{"n_layer": 12, "d_model": 192, "n_head": 6, "n_kv_head": 6, "head_dim": 32, "d_mlp": 768, "vocab_size": 1051, "activation": "squared_relu", "norm": "rmsnorm", "norm_place": "pre", "norm_eps": 1e-05, "positions": "rope", "rope_base": 12400.0, "rope_fraction": 1.0, "qk_norm": false, "attn_scale": 0.177, "bias": "none", "tie_embeddings": true, "parallel_block": false, "extras": ["some layers without attention", "local attention windows", "gated attention", "exclusive self-attention", "an embedding shortcut", "norms scaled by depth", "capped logits"], "init": "uniform", "init_std_qkv": 0.0304, "init_std_o": 0.0, "init_std_up": 0.0304, "init_std_down": 0.0, "optimizer": "adamw", "lr": 0.0017, "beta1": 0.9, "beta2": 0.99, "weight_decay": 0.065, "lr_head": 0.0149, "grad_clip": 1.0, "warmup_steps": 213, "schedule": "wsd", "decay_fraction": 0.647, "decay_shape": "linear", "final_lr_fraction": 0.0, "batch_tokens": 16384, "seq_len": 2048, "doc_mask": true, "train_tokens": 150700000, "steps": 9198, "dataset": "wikipedia_en"}
Each number is 50 + 15 x the weight over its row's rms, rounded and kept within 0 to 99. Layers, rows and columns count from 0. The size before them is the row's rms in percent of the matrix's.

# layer 7 attention query, 192x192, rms 0.109, rows 92-96, columns 0-95
122:72 60 51 35 51 40 47 46 24 65 26 70 80 70 49 54 68 43 66 54 46 36 35 54 61 67 58 41 38 41 45 43 46 64 37 71 51 43 64 40 31 66 55 00 46 48 71 61 60 68 29 62 63 39 63 53 44 69 33 63 74 54 64 67 62 87 33 80 39 26 62 46 55 39 65 60 56 54 57 69 64 48 59 67 29 43 56 27 76 23 17 60 56 48 66 54
119:56 62 74 67 20 74 46 15 47 35 54 52 31 63 58 42 70 68 67 46 63 47 48 41 52 51 50 59 74 19 51 59 58 47 52 64 56 44 31 39 64 55 53 29 68 52 51 35 24 41 48 37 69 45 72 54 37 66 51 20 54 57 55 24 61 51 53 32 14 53 49 38 63 39 24 62 40 40 73 77 67 45 67 63 56 51 29 40 56 49 27 61 75 63 28 96
137:40 30 29 29 44 34 42 55 34 54 27 73 64 51 30 41 67 66 40 39 39 47 46 30 40 42 59 72 43 61 69 12 42 65 55 39 54 58 71 64 42 63 48 49 43 25 58 58 59 60 25 53 29 34 54 44 55 37 13 63 61 52 45 75 63 52 62 29 75 50 69 13 45 32 56 52 31 63 35 13 13 62 40 48 45 43 68 37 31 32 39 42 39 57 61 33
122:37 68 61 62 59 35 52 39 69 50 46 28 22 17 27 22 43 48 62 66 52 40 57 70 38 52 45 57 17 65 39 61 62 65 69 69 69 57 64 43 53 31 48 47 54 55 65 51 72 37 75 71 73 53 59 72 50 64 47 63 57 49 50 57 39 56 39 62 59 62 67 63 27 62 41 79 50 64 66 37 32 50 28 24 56 43 63 69 59 72 55 42 29 63 39 28
065:48 45 67 47 51 42 46 19 58 39 48 54 65 55 80 45 69 66 20 43 44 51 39 22 49 51 22 97 64 44 53 44 55 22 48 52 70 39 66 39 61 66 36 36 37 53 54 62 55 70 57 56 45 41 47 37 55 52 64 36 58 33 56 16 39 62 65 42 56 53 31 48 59 26 72 39 55 63 36 53 30 61 12 49 55 19 34 33 54 27 53 54 57 57 50 71
# layer 7 attention key, 192x192, rms 0.109, rows 92-95, columns 0-95
122:59 43 54 33 43 36 36 56 39 42 43 67 68 67 30 55 74 49 32 48 60 42 35 41 50 35 67 39 46 62 53 41 38 62 27 55 33 45 65 27 39 65 40 10 28 46 46 45 60 79 41 60 63 44 79 40 61 69 35 70 58 27 41 74 74 79 72 50 48 27 61 35 59 36 48 27 56 40 29 54 44 55 52 55 42 52 45 41 55 26 30 45 74 40 79 22
124:44 48 85 53 48 66 39 35 46 43 45 32 11 59 48 53 62 63 42 42 61 43 49 48 23 73 77 53 98 26 59 37 33 62 58 73 58 70 46 17 54 59 51 24 43 46 37 37 26 43 43 38 35 58 76 35 41 68 36 17 59 59 46 23 71 45 63 50 44 38 48 46 74 27 43 55 40 30 64 36 48 65 59 53 32 54 53 53 47 38 50 40 77 44 45 93
139:31 49 30 34 45 36 49 64 43 66 54 92 54 46 44 33 42 56 35 47 56 40 30 31 40 25 31 70 47 80 44 40 45 50 46 38 54 22 87 50 37 55 61 64 31 25 54 56 59 60 56 54 48 35 40 34 68 25 44 60 47 34 61 72 38 63 54 52 70 65 70 44 49 33 39 35 61 73 25 24 24 57 63 56 45 47 50 42 33 33 39 43 38 60 71 46
127:52 49 63 59 50 76 47 18 58 52 42 42 46 54 42 33 61 52 58 47 38 37 47 51 54 62 55 44 39 47 47 52 78 68 50 72 75 65 54 82 55 35 59 50 41 42 55 65 60 48 56 71 54 31 28 67 47 50 62 45 46 69 39 49 79 47 23 62 23 66 24 55 23 61 48 65 23 40 46 38 38 38 24 32 36 40 32 57 26 91 19 46 23 57 32 57
# layer 7 attention value, 192x192, rms 0.101, rows 64-95, columns 0-95
086:58 37 40 63 33 45 55 41 59 42 36 32 50 72 34 64 53 38 38 58 66 46 43 61 37 48 64 46 51 36 54 49 67 39 24 67 38 50 47 62 50 39 42 39 29 59 56 35 27 69 44 56 36 48 72 59 47 53 77 37 33 38 64 66 48 56 26 24 58 45 72 34 55 45 35 54 45 87 39 46 52 33 32 65 49 53 60 50 35 43 60 50 43 29 47 46
101:54 24 57 47 36 31 47 34 41 51 63 65 35 45 54 77 44 83 61 50 29 35 31 20 30 83 42 42 62 45 36 49 66 77 68 45 27 47 65 25 70 53 57 76 46 06 48 52 51 68 48 77 51 58 48 43 27 54 69 46 49 73 60 44 63 31 48 25 55 54 33 51 54 26 52 72 43 19 51 61 67 55 72 47 42 61 50 49 48 55 48 63 44 52 57 78
101:74 71 63 58 56 80 42 27 67 56 27 44 72 70 17 65 61 40 47 38 57 35 63 69 60 23 41 57 38 47 58 37 44 32 51 57 31 45 48 74 61 43 44 29 40 31 44 48 27 62 45 64 38 69 75 60 32 16 45 52 34 50 57 53 48 27 37 50 44 47 51 31 44 82 37 60 52 62 59 56 31 30 59 45 53 38 62 50 36 27 57 85 57 41 45 54
089:61 33 78 60 45 52 42 27 49 37 14 28 69 54 38 65 59 70 43 44 51 11 74 30 30 82 50 41 87 53 71 49 62 63 56 55 51 70 79 61 56 28 53 59 47 36 58 48 42 50 63 52 45 46 64 37 46 29 79 44 71 62 78 56 36 41 55 48 53 55 43 50 35 43 60 35 47 44 40 23 42 58 54 22 47 58 71 60 52 59 41 45 68 30 49 71
096:25 43 59 59 60 60 68 80 54 51 74 49 41 49 60 44 22 40 57 44 66 76 60 49 31 48 32 32 67 55 52 52 41 44 33 40 36 35 52 38 45 32 58 65 57 56 28 53 71 10 70 50 59 63 53 30 80 83 54 49 39 33 50 51 33 57 53 53 58 49 33 67 64 49 46 23 65 48 36 33 60 18 23 40 56 41 57 50 78 29 70 27 58 28 49 45
092:50 42 73 61 14 56 52 40 53 42 25 51 52 48 54 51 54 34 48 64 84 68 66 72 52 78 64 53 74 34 71 57 63 41 66 61 62 72 42 57 72 41 58 51 54 46 66 25 36 68 49 21 39 41 78 67 50 44 60 88 78 39 52 39 59 45 59 46 60 44 69 24 69 60 60 50 34 62 36 78 46 51 50 44 24 82 82 63 43 47 32 46 72 54 52 46
103:57 63 42 25 32 35 54 47 35 40 36 61 47 81 27 31 40 33 61 62 44 39 36 58 84 86 34 66 33 41 48 44 61 39 40 47 72 33 21 54 61 61 49 36 47 61 47 52 41 72 47 68 69 20 24 66 65 44 69 51 61 33 31 35 68 55 40 37 41 53 48 42 57 48 52 59 47 45 61 51 50 63 00 64 64 56 37 57 65 51 59 45 38 51 38 40
110:44 50 56 65 58 56 27 31 65 52 42 36 35 27 36 52 42 40 37 27 68 88 33 57 33 56 48 65 49 47 56 48 60 37 68 55 58 56 44 56 61 45 66 54 42 23 68 67 36 60 40 40 59 88 79 47 48 46 70 48 34 71 49 65 47 63 27 43 49 25 72 57 57 57 26 71 22 30 36 34 81 45 38 53 49 51 77 54 38 52 26 69 79 51 46 34
104:66 17 65 39 61 39 49 51 63 55 65 43 56 29 58 54 64 44 45 25 50 53 23 25 29 67 78 26 62 42 56 50 57 47 46 33 16 51 78 21 34 67 59 72 48 38 53 27 38 68 50 67 50 70 35 45 59 56 58 58 23 53 44 69 25 42 50 38 55 35 48 67 67 30 17 55 23 41 47 28 83 68 51 52 33 46 49 21 80 62 42 38 51 34 49 54
099:52 62 70 54 67 69 60 46 66 69 62 79 87 46 34 36 44 65 67 43 36 12 50 30 60 67 32 59 68 70 46 73 30 59 55 33 48 34 24 39 24 41 60 43 65 31 40 68 41 64 58 51 29 65 45 41 45 57 50 46 72 53 52 28 67 32 34 37 49 59 19 59 60 79 53 65 31 25 40 41 68 28 46 43 55 40 39 64 66 20 49 58 46 53 56 40
098:41 55 53 43 30 34 58 55 41 61 52 34 27 72 33 39 53 59 54 39 48 65 36 46 50 52 69 47 57 47 47 63 54 37 51 61 12 38 42 39 71 62 50 38 37 23 37 44 66 52 64 48 45 46 56 39 28 68 61 52 41 29 13 44 50 47 42 26 42 67 66 29 55 19 26 44 49 65 60 60 51 42 15 72 55 49 40 42 64 33 76 23 40 38 45 51
108:43 48 41 37 48 47 48 49 64 47 40 58 57 31 62 54 30 37 38 28 70 99 64 58 37 39 49 58 41 37 55 27 54 21 40 46 32 57 24 55 60 27 52 41 54 64 47 58 33 54 43 60 45 73 65 36 51 46 61 56 53 23 57 68 58 60 52 63 67 22 52 63 46 61 34 44 39 38 23 58 73 18 39 38 23 38 62 57 36 41 30 70 76 42 39 41
113:27 38 33 57 46 46 42 26 47 49 46 33 38 74 34 63 59 46 64 48 30 22 36 44 68 72 33 43 62 60 55 10 62 56 42 85 42 53 30 52 64 44 30 41 47 53 58 45 27 35 62 49 58 55 48 52 60 48 30 33 48 22 55 41 48 65 34 54 42 53 47 49 46 64 59 42 76 61 16 62 62 48 36 55 50 46 58 57 54 57 56 52 72 56 33 76
101:66 60 64 62 33 64 35 23 48 40 43 44 65 56 38 54 70 66 44 20 44 57 42 46 53 34 49 58 66 68 62 41 44 59 46 76 72 65 59 44 61 25 48 49 48 41 68 73 53 32 55 54 61 41 60 47 51 41 34 41 56 72 50 53 74 85 39 31 54 57 71 48 34 56 21 52 68 79 43 55 56 52 75 43 85 54 65 56 20 48 23 67 37 51 44 95
088:60 37 52 59 51 66 47 57 56 41 30 30 55 50 48 57 40 59 39 32 81 58 49 42 42 59 49 41 62 44 60 56 29 76 53 30 54 49 50 49 86 52 37 51 59 60 58 41 63 46 53 51 40 49 58 52 56 63 76 41 65 80 68 57 34 36 50 37 47 45 52 46 53 46 69 39 46 47 54 25 35 16 29 52 46 33 67 57 55 36 35 46 52 52 45 81
111:54 39 67 52 54 38 35 31 66 70 53 24 53 45 23 52 44 30 49 59 34 54 45 47 46 40 52 28 53 53 34 44 32 47 51 71 48 36 50 67 19 20 52 38 42 27 51 64 48 68 66 36 29 67 62 42 47 53 60 21 63 63 44 66 44 39 44 40 41 22 45 84 42 67 49 58 43 35 40 25 52 57 37 50 44 35 52 58 44 54 60 31 72 45 30 16
101:23 67 44 51 65 49 61 61 36 53 69 56 29 60 41 38 19 32 58 83 53 59 73 70 43 29 47 38 29 43 40 42 42 44 37 64 48 51 40 69 23 63 54 41 37 41 47 58 57 55 33 68 68 60 55 56 67 59 37 63 15 41 30 31 20 54 70 53 50 50 44 67 58 31 68 50 48 55 53 73 42 73 49 23 65 41 46 50 61 43 66 26 53 30 59 22
109:67 46 83 59 65 37 61 42 69 59 44 58 59 44 36 55 71 42 56 56 37 64 28 30 39 70 57 36 65 69 44 75 53 58 60 48 49 18 82 27 26 22 70 40 54 41 39 55 66 64 64 49 28 05 51 26 34 47 55 37 63 65 34 38 46 37 30 46 38 45 34 69 50 50 38 49 57 34 49 28 44 43 46 64 85 50 48 30 51 49 60 34 42 49 35 67
108:62 45 61 59 65 47 68 59 60 28 57 29 45 55 33 27 64 33 55 61 85 14 53 64 63 68 35 45 61 41 68 67 60 62 31 55 86 50 66 49 53 65 56 74 51 76 49 19 42 44 47 71 50 20 46 63 77 73 73 74 30 57 71 49 26 34 51 53 43 50 53 51 70 54 82 50 45 59 43 46 55 54 49 67 50 43 50 30 65 46 70 44 44 66 52 53
104:65 37 56 29 42 62 46 35 61 52 67 20 45 59 29 48 26 44 54 55 68 60 69 55 35 68 34 60 40 46 77 35 62 49 55 48 59 47 60 60 88 63 51 64 52 36 56 30 54 47 64 36 76 45 43 54 54 27 99 68 81 45 47 50 30 23 66 47 46 53 51 29 36 74 61 50 48 21 46 42 48 56 20 66 33 67 62 67 53 68 44 49 82 51 47 14
102:40 55 53 08 51 51 42 63 54 58 46 24 43 51 48 55 45 59 60 23 13 53 60 35 54 35 62 61 44 56 52 40 59 20 65 45 33 52 49 40 73 51 29 67 52 45 45 50 59 51 79 28 77 64 45 39 49 48 67 21 39 29 53 67 23 44 48 42 56 76 54 75 41 27 23 51 60 60 20 32 64 43 45 61 34 57 37 71 32 52 53 64 45 49 48 43
104:36 60 61 61 43 63 49 28 45 56 53 72 52 71 21 34 72 64 49 63 60 00 54 54 41 59 33 54 47 61 38 71 33 57 48 54 75 59 57 50 40 51 51 39 56 34 52 58 53 36 37 72 29 27 56 61 59 64 51 51 49 53 42 43 56 46 42 16 38 67 49 06 29 95 49 34 60 54 63 55 56 48 46 53 81 24 41 47 42 35 64 39 62 50 64 66
110:39 47 29 67 37 58 29 33 52 62 54 59 43 50 35 34 29 21 42 48 84 78 52 82 73 29 31 69 28 26 33 39 73 46 53 60 52 73 34 69 49 58 52 53 38 51 45 49 53 49 34 57 63 93 47 69 40 44 35 68 38 47 52 58 48 19 48 46 35 48 55 55 46 72 61 51 44 52 64 56 51 33 35 67 40 54 57 74 33 52 58 66 48 47 59 31
097:65 55 66 28 72 24 30 58 47 54 58 21 67 44 42 47 41 31 58 53 40 33 28 38 53 24 64 42 35 56 37 79 51 66 68 66 49 68 44 45 42 58 30 46 54 50 59 46 46 63 51 40 34 53 60 65 56 57 57 39 39 58 75 66 45 50 44 52 25 46 53 52 26 74 46 55 49 42 43 39 51 33 64 82 31 35 34 64 27 67 49 51 50 76 38 44
106:57 59 00 65 40 47 41 62 63 49 48 65 54 50 46 61 62 42 45 59 32 55 48 41 54 41 31 59 19 59 50 45 53 57 41 24 43 22 53 41 55 47 35 60 50 30 59 66 50 50 50 57 37 74 22 45 16 38 31 78 36 60 43 67 47 46 38 47 49 67 56 21 33 53 36 75 78 66 38 73 39 48 41 78 33 58 31 44 63 42 45 73 53 51 49 48
115:77 27 60 54 45 67 26 37 47 11 55 35 50 71 44 50 29 34 51 71 50 58 68 63 39 35 28 43 36 53 61 40 49 74 26 65 44 64 46 51 64 36 26 46 52 46 64 46 58 32 56 59 72 64 44 46 47 43 63 59 62 33 69 40 23 72 61 51 62 67 65 31 53 54 36 62 66 66 29 55 48 38 50 40 54 82 66 67 48 62 34 82 51 68 44 56
111:29 64 63 30 51 42 37 24 44 63 58 42 47 34 32 68 35 38 43 53 51 40 28 58 70 22 45 59 19 32 26 37 61 31 29 55 69 55 46 42 54 82 47 27 40 29 53 35 45 57 44 81 35 69 57 53 46 29 75 51 29 15 44 49 46 48 43 68 33 25 60 40 56 59 54 58 21 65 66 55 54 44 64 41 42 32 45 38 46 71 52 63 57 65 41 34
109:38 34 76 56 38 42 39 52 49 42 39 16 45 54 44 45 57 21 42 41 52 54 28 40 82 42 73 38 73 42 47 41 62 46 45 76 70 52 53 57 60 42 54 40 46 74 55 32 60 39 78 37 57 43 51 56 62 54 32 62 50 30 43 43 48 71 33 70 47 32 69 84 68 18 48 52 44 77 49 39 41 43 45 40 52 54 49 45 61 68 47 49 40 52 26 42
094:59 58 39 61 91 27 50 39 76 67 95 55 63 27 35 56 40 17 60 73 39 53 54 61 44 70 36 36 32 66 37 75 54 48 34 56 28 50 45 51 20 19 49 34 42 30 28 70 45 55 37 46 26 47 49 35 25 72 45 63 37 58 60 11 30 57 54 63 52 62 36 83 63 41 50 64 46 30 30 39 49 33 38 48 62 46 44 38 52 50 64 24 55 54 40 27
084:50 52 55 62 76 69 50 50 64 53 76 77 43 45 57 24 34 38 59 75 54 60 53 54 37 51 32 65 36 43 39 32 52 71 38 43 65 47 27 53 20 59 68 41 70 70 41 64 74 21 54 42 56 52 44 63 57 55 44 50 72 43 24 05 54 57 46 60 42 40 34 68 67 88 72 60 50 20 32 55 57 29 76 64 56 47 49 54 74 49 48 56 71 62 54 48
095:76 45 66 46 25 38 65 45 58 48 38 45 58 58 46 45 60 35 52 51 88 51 42 66 52 83 62 37 73 22 85 70 52 58 58 64 72 52 53 47 69 70 65 66 47 47 61 22 26 69 39 43 54 43 65 65 66 79 64 84 49 56 52 52 60 47 48 39 60 38 75 14 72 59 50 53 43 57 40 63 53 71 51 47 32 56 71 41 53 50 52 24 54 59 56 42
100:61 50 51 62 25 77 46 18 67 33 33 47 37 44 53 57 79 51 40 33 64 54 54 55 76 43 23 33 61 09 46 32 64 62 43 23 85 41 71 58 76 48 69 63 37 56 55 44 82 55 48 83 55 61 40 55 47 45 53 63 39 59 29 58 38 45 53 29 52 34 57 47 62 26 47 46 52 61 67 54 43 39 58 57 50 39 63 24 53 56 43 83 69 31 48 67
# layer 7 attention output (transposed), 192x192, rms 0.102, rows 64-95, columns 0-95
083:48 54 33 62 46 47 70 24 37 46 56 29 50 84 57 32 75 60 42 51 61 50 35 45 58 65 40 82 39 33 56 48 59 56 59 58 49 67 65 62 22 57 48 23 51 38 42 44 37 57 70 51 41 74 69 38 62 53 68 49 54 42 58 51 44 67 44 66 22 25 65 23 56 31 67 44 42 60 67 42 37 68 50 35 32 51 34 49 13 47 56 35 61 45 40 49
093:90 35 28 57 51 41 56 64 49 38 21 80 38 41 45 65 26 35 53 50 44 32 65 62 43 53 20 31 47 50 48 68 48 68 59 41 33 51 71 61 54 29 35 91 51 14 26 42 40 53 65 81 77 49 57 50 56 45 44 83 35 61 61 46 55 50 53 55 79 59 40 35 68 38 69 52 57 36 23 53 72 61 72 59 45 62 33 46 66 62 48 65 56 54 71 56
102:50 63 58 54 44 77 43 27 43 61 41 69 57 69 29 24 71 49 45 38 48 49 50 62 41 45 79 65 52 33 44 54 49 82 37 59 31 27 49 56 71 55 52 25 43 59 90 55 45 63 61 32 14 76 40 34 48 52 80 27 41 67 53 31 41 46 39 45 31 36 55 52 24 66 55 42 42 65 66 61 20 42 41 42 33 37 59 46 38 32 57 84 69 50 40 26
096:69 40 62 54 49 66 47 40 36 52 16 41 47 48 46 56 51 40 67 30 58 25 81 55 24 71 53 42 33 49 77 49 72 61 50 72 70 61 33 49 42 35 39 35 43 49 72 39 69 20 54 41 46 45 30 62 58 44 59 29 56 58 80 35 66 66 52 43 70 49 58 36 39 48 50 72 33 53 21 19 35 29 46 51 36 60 47 67 61 54 32 42 50 23 46 64
088:49 39 59 70 43 62 48 43 50 61 76 26 67 57 74 70 20 50 59 57 66 60 40 62 55 46 38 56 54 50 51 14 24 15 60 36 55 32 17 36 23 46 55 59 57 88 66 49 51 49 52 66 61 50 57 47 72 78 30 63 32 31 80 64 52 73 32 57 57 34 47 50 62 56 52 47 40 54 42 53 49 36 49 65 75 49 50 49 77 58 54 26 44 19 41 59
094:50 51 38 37 49 43 57 56 35 34 21 32 27 40 43 59 57 68 49 53 83 69 77 89 48 64 56 66 37 39 63 45 66 57 52 93 83 73 46 72 46 56 62 46 40 71 35 19 57 33 71 45 44 53 46 66 88 42 61 54 58 53 49 80 54 63 53 67 61 43 68 44 55 69 72 61 54 47 44 35 27 44 42 42 23 56 58 50 30 41 37 46 50 50 63 27
096:54 72 42 26 50 22 70 65 50 47 59 54 35 85 21 37 57 56 36 69 41 44 47 56 64 55 39 62 39 49 36 51 42 47 47 73 65 45 47 66 50 69 49 35 59 41 14 44 33 79 46 47 73 32 65 58 47 67 72 69 69 33 12 46 39 53 66 39 40 46 54 57 70 46 34 56 67 42 72 44 43 67 29 45 62 55 34 45 52 32 56 40 35 52 59 38
106:40 21 44 36 61 29 64 76 61 33 41 53 51 31 44 29 40 37 46 45 67 82 42 20 43 51 37 74 65 45 37 67 66 39 33 61 42 54 74 50 35 38 60 53 43 28 45 40 25 52 47 52 56 58 81 56 75 33 82 56 41 80 66 73 45 40 56 57 61 35 55 33 41 68 68 23 56 29 40 47 46 54 43 43 66 46 44 42 37 45 46 53 71 51 72 40
113:59 37 61 39 64 69 73 42 53 47 55 33 37 18 14 59 43 33 61 22 44 60 47 19 54 49 35 56 44 56 37 62 55 60 64 51 53 35 62 19 42 40 56 70 48 19 63 37 39 54 59 57 60 44 55 47 44 34 70 36 45 58 59 43 34 40 77 77 33 71 38 58 38 47 65 69 38 53 56 45 55 68 44 54 40 49 45 50 69 56 42 40 45 51 57 48
096:58 52 47 48 41 63 48 62 84 46 39 99 59 35 35 52 40 40 40 43 51 47 78 68 31 31 60 29 76 62 33 61 11 54 39 53 43 20 46 49 70 39 32 57 78 24 56 53 36 68 48 54 39 63 75 56 58 72 51 51 45 48 48 24 30 52 77 36 48 51 12 57 52 81 43 57 70 71 57 50 48 35 51 37 67 40 52 44 43 28 37 39 56 49 43 34
096:73 47 47 46 46 49 58 59 45 48 65 35 49 83 53 52 61 29 45 61 36 68 35 32 61 57 45 47 43 25 39 49 39 45 53 74 35 44 61 43 57 52 54 48 63 43 45 46 60 57 75 71 54 67 34 25 48 80 69 58 61 32 24 46 34 58 37 76 35 37 57 35 60 18 47 68 66 52 63 63 56 74 30 62 60 44 32 56 35 59 75 47 26 45 54 27
108:63 55 27 34 44 37 43 41 61 13 45 45 63 46 53 44 39 58 15 06 66 68 51 45 66 37 51 98 62 55 49 28 58 08 42 50 42 45 45 47 35 40 57 45 62 69 47 44 36 58 46 56 46 81 55 37 79 39 43 39 41 52 74 89 31 56 26 61 56 22 45 58 50 48 63 49 61 39 72 59 55 38 41 36 47 53 41 43 56 34 27 58 42 52 48 59
115:68 56 43 49 33 27 44 44 42 31 41 45 61 62 64 39 31 31 52 42 45 28 32 49 41 53 37 71 52 63 44 26 29 54 45 60 38 59 77 81 19 39 55 56 48 45 55 57 46 30 55 47 43 26 62 51 78 51 38 41 38 34 75 44 54 80 45 36 70 23 68 42 50 54 42 32 38 50 49 50 58 40 42 54 58 44 56 55 46 56 41 42 74 53 56 56
096:53 37 43 42 48 37 30 28 51 46 32 76 62 53 35 63 48 58 36 47 44 49 32 32 40 40 37 28 54 72 45 37 37 74 45 55 36 54 53 57 37 29 55 54 34 50 42 51 53 32 42 27 31 33 44 57 77 64 47 52 44 52 72 56 74 52 52 26 51 73 79 34 65 46 48 19 82 62 20 14 48 36 67 23 57 47 29 42 19 70 39 60 63 48 40 42
086:65 34 53 70 49 59 52 59 49 55 33 26 68 67 58 41 55 44 58 52 83 53 55 65 47 47 47 48 47 55 58 47 21 49 43 26 53 46 29 70 39 56 36 45 43 63 37 30 70 48 44 66 55 70 48 52 44 58 44 64 33 44 69 52 51 54 49 40 66 40 55 46 51 52 80 43 64 67 41 25 63 31 15 49 53 69 51 49 67 63 59 27 62 35 53 93
108:26 36 50 53 35 45 54 40 58 59 54 35 48 51 39 20 37 36 41 48 51 67 61 33 41 48 59 51 59 38 40 54 62 41 35 42 46 52 58 50 48 48 38 17 69 30 48 52 60 56 44 54 44 71 81 42 62 46 62 37 60 70 72 33 42 40 48 44 41 40 18 47 16 60 26 47 31 49 59 49 50 55 38 44 66 29 34 65 45 45 37 32 76 23 37 44
087:33 63 65 44 43 62 51 43 27 66 91 43 37 50 64 45 27 49 63 98 32 56 40 45 40 55 55 41 42 30 46 38 63 53 41 69 60 46 59 24 40 73 66 48 60 59 66 52 39 52 51 32 55 57 61 40 33 68 44 44 59 45 42 34 64 40 35 52 59 47 54 56 48 50 43 34 18 16 33 66 50 55 51 63 74 34 76 61 76 61 74 61 61 27 41 45
113:60 49 43 65 51 58 50 38 63 65 36 55 56 49 39 60 51 29 44 60 39 54 53 54 54 58 40 06 54 60 31 57 42 51 48 52 59 25 55 33 65 23 35 40 39 53 39 50 66 51 67 68 55 26 50 49 35 47 67 51 66 61 52 22 51 50 54 57 29 74 39 61 60 50 53 89 74 56 62 33 52 41 82 51 90 74 35 38 44 39 46 38 31 44 41 52
112:39 53 75 48 53 62 76 53 28 58 43 23 51 52 50 52 80 43 63 69 76 32 32 71 49 63 37 49 45 45 72 63 64 72 47 62 71 29 57 42 58 71 40 72 22 54 43 40 65 45 53 48 65 30 73 75 30 59 41 64 49 34 29 49 58 53 69 62 37 78 56 46 89 50 65 42 23 70 47 39 41 68 53 65 40 62 43 40 55 63 57 25 40 45 54 55
101:63 42 58 39 70 44 57 81 42 48 44 29 44 57 32 43 44 37 51 75 63 63 78 76 44 47 35 73 24 09 59 72 75 33 31 58 45 42 44 72 61 55 40 47 36 39 32 17 61 58 58 42 84 60 52 65 53 56 65 79 74 66 29 57 53 45 52 42 69 52 61 60 53 70 42 60 52 48 37 44 23 58 31 73 46 65 54 61 53 48 31 48 50 36 65 58
105:49 47 70 24 46 38 44 72 60 39 35 31 59 53 51 57 32 38 28 37 17 65 39 17 53 24 58 63 59 44 44 55 48 41 53 47 26 35 35 33 80 49 26 60 63 38 65 56 42 48 46 45 64 87 60 52 62 65 59 62 46 40 41 65 35 32 53 60 40 58 34 65 40 31 15 76 52 56 64 63 68 60 66 61 36 28 32 78 40 55 33 58 45 45 35 37
102:64 44 49 48 37 62 37 42 44 63 58 69 64 62 59 38 67 61 79 64 65 27 59 63 28 75 33 06 41 36 34 59 15 54 23 60 57 52 54 47 45 53 57 48 64 48 58 53 63 54 54 53 21 25 42 67 36 84 60 38 60 52 30 26 50 64 64 38 55 52 51 16 53 71 60 45 66 70 47 49 13 37 54 53 76 43 56 26 39 30 62 40 49 64 59 57
106:54 43 52 58 52 44 50 52 56 60 64 72 48 46 59 21 33 53 43 52 67 61 45 56 66 49 43 40 53 27 28 45 50 42 42 68 29 62 59 80 38 64 52 51 33 45 62 53 36 71 40 60 32 68 54 60 53 62 56 55 51 56 57 49 64 50 46 60 70 18 67 54 62 70 36 28 11 32 58 63 38 57 33 53 38 46 83 56 66 41 73 71 80 60 73 54
096:23 57 60 45 61 19 29 71 60 46 42 28 73 52 54 43 45 41 49 44 40 37 49 40 40 46 65 28 53 35 48 87 45 48 35 43 46 46 58 53 76 64 32 46 58 27 46 46 71 66 37 85 51 74 66 79 40 25 65 40 53 49 37 56 33 24 64 38 52 71 33 42 27 73 35 54 63 59 65 42 56 51 29 48 73 46 51 75 50 87 56 49 49 72 54 75
106:73 55 36 70 44 59 57 53 68 54 47 65 39 50 53 48 68 53 36 62 32 44 46 31 59 26 33 49 36 42 36 40 69 50 50 34 19 36 51 61 49 37 48 64 38 16 31 64 30 60 65 55 29 47 62 28 43 70 26 28 52 62 25 49 44 53 38 47 49 65 58 53 53 21 52 40 64 37 60 69 65 79 59 62 42 69 56 25 30 26 37 60 32 92 54 59
121:53 38 61 46 56 45 55 44 28 24 49 48 37 69 41 56 37 53 40 77 36 56 54 43 41 41 49 77 29 47 61 38 78 86 43 51 38 57 35 71 36 68 27 46 45 52 46 37 63 51 51 23 69 64 64 30 79 74 47 49 55 47 49 45 47 58 52 32 68 58 58 48 73 46 42 60 43 42 09 46 45 29 56 58 62 55 58 49 41 56 13 76 51 57 27 49
103:28 60 44 26 75 55 50 43 46 45 57 41 69 57 42 33 44 58 63 38 45 49 36 54 48 24 58 75 32 36 08 54 47 44 45 62 62 32 99 58 42 51 71 36 57 28 26 34 43 69 64 62 50 64 77 30 36 18 84 61 54 50 42 46 13 42 46 73 48 29 47 52 41 50 46 50 24 55 73 64 39 47 55 55 42 31 32 67 35 54 64 58 68 67 62 29
103:21 50 57 35 46 38 55 26 49 41 47 25 60 60 45 54 52 42 41 39 54 59 30 27 61 39 58 69 48 63 48 42 51 58 68 70 54 51 66 66 31 51 57 46 39 47 30 43 66 40 68 46 52 44 62 46 65 39 57 43 41 29 68 53 52 50 51 51 33 41 60 61 63 43 26 44 36 60 57 20 66 53 47 28 36 30 33 66 38 87 49 40 72 21 36 16
082:52 42 53 69 49 64 36 47 64 48 73 68 59 19 64 48 25 24 36 45 30 49 38 49 47 88 45 32 48 54 28 72 62 44 34 48 53 38 55 48 58 31 37 49 68 35 66 80 35 58 49 75 52 52 63 30 33 49 55 28 51 66 52 11 61 59 56 57 39 54 15 66 51 72 41 68 42 27 59 68 69 33 49 59 77 51 73 66 44 60 55 46 42 50 42 48
084:50 54 45 58 61 39 45 52 76 42 71 84 54 33 71 39 24 36 44 73 41 60 63 79 36 30 50 40 77 66 40 38 35 40 33 40 49 43 59 61 50 38 41 58 57 60 42 50 54 56 40 49 58 52 65 77 34 41 45 66 63 47 44 53 33 45 53 41 65 46 39 61 77 92 57 50 67 40 36 60 47 15 69 72 83 57 71 37 67 53 48 40 70 51 45 43
096:44 51 48 46 52 48 72 48 25 57 34 32 26 49 32 62 77 60 56 61 85 58 52 66 46 70 50 53 41 31 73 59 74 65 61 86 82 54 56 52 51 63 59 67 41 53 35 19 54 49 69 43 65 45 52 64 74 56 54 64 51 56 38 66 54 42 69 61 32 68 58 27 59 56 65 31 50 58 40 25 15 72 31 35 28 54 42 34 32 57 58 21 48 55 61 28
111:53 47 50 59 37 78 67 23 26 68 62 45 35 57 44 42 72 30 40 44 66 41 44 44 48 32 34 68 47 40 41 34 76 62 67 40 62 20 41 51 57 55 47 64 15 61 44 57 68 53 55 38 63 36 39 40 34 63 51 62 38 51 40 51 56 36 32 49 33 55 79 50 73 15 49 44 31 64 34 48 46 53 55 59 20 37 33 19 51 51 49 72 57 31 50 35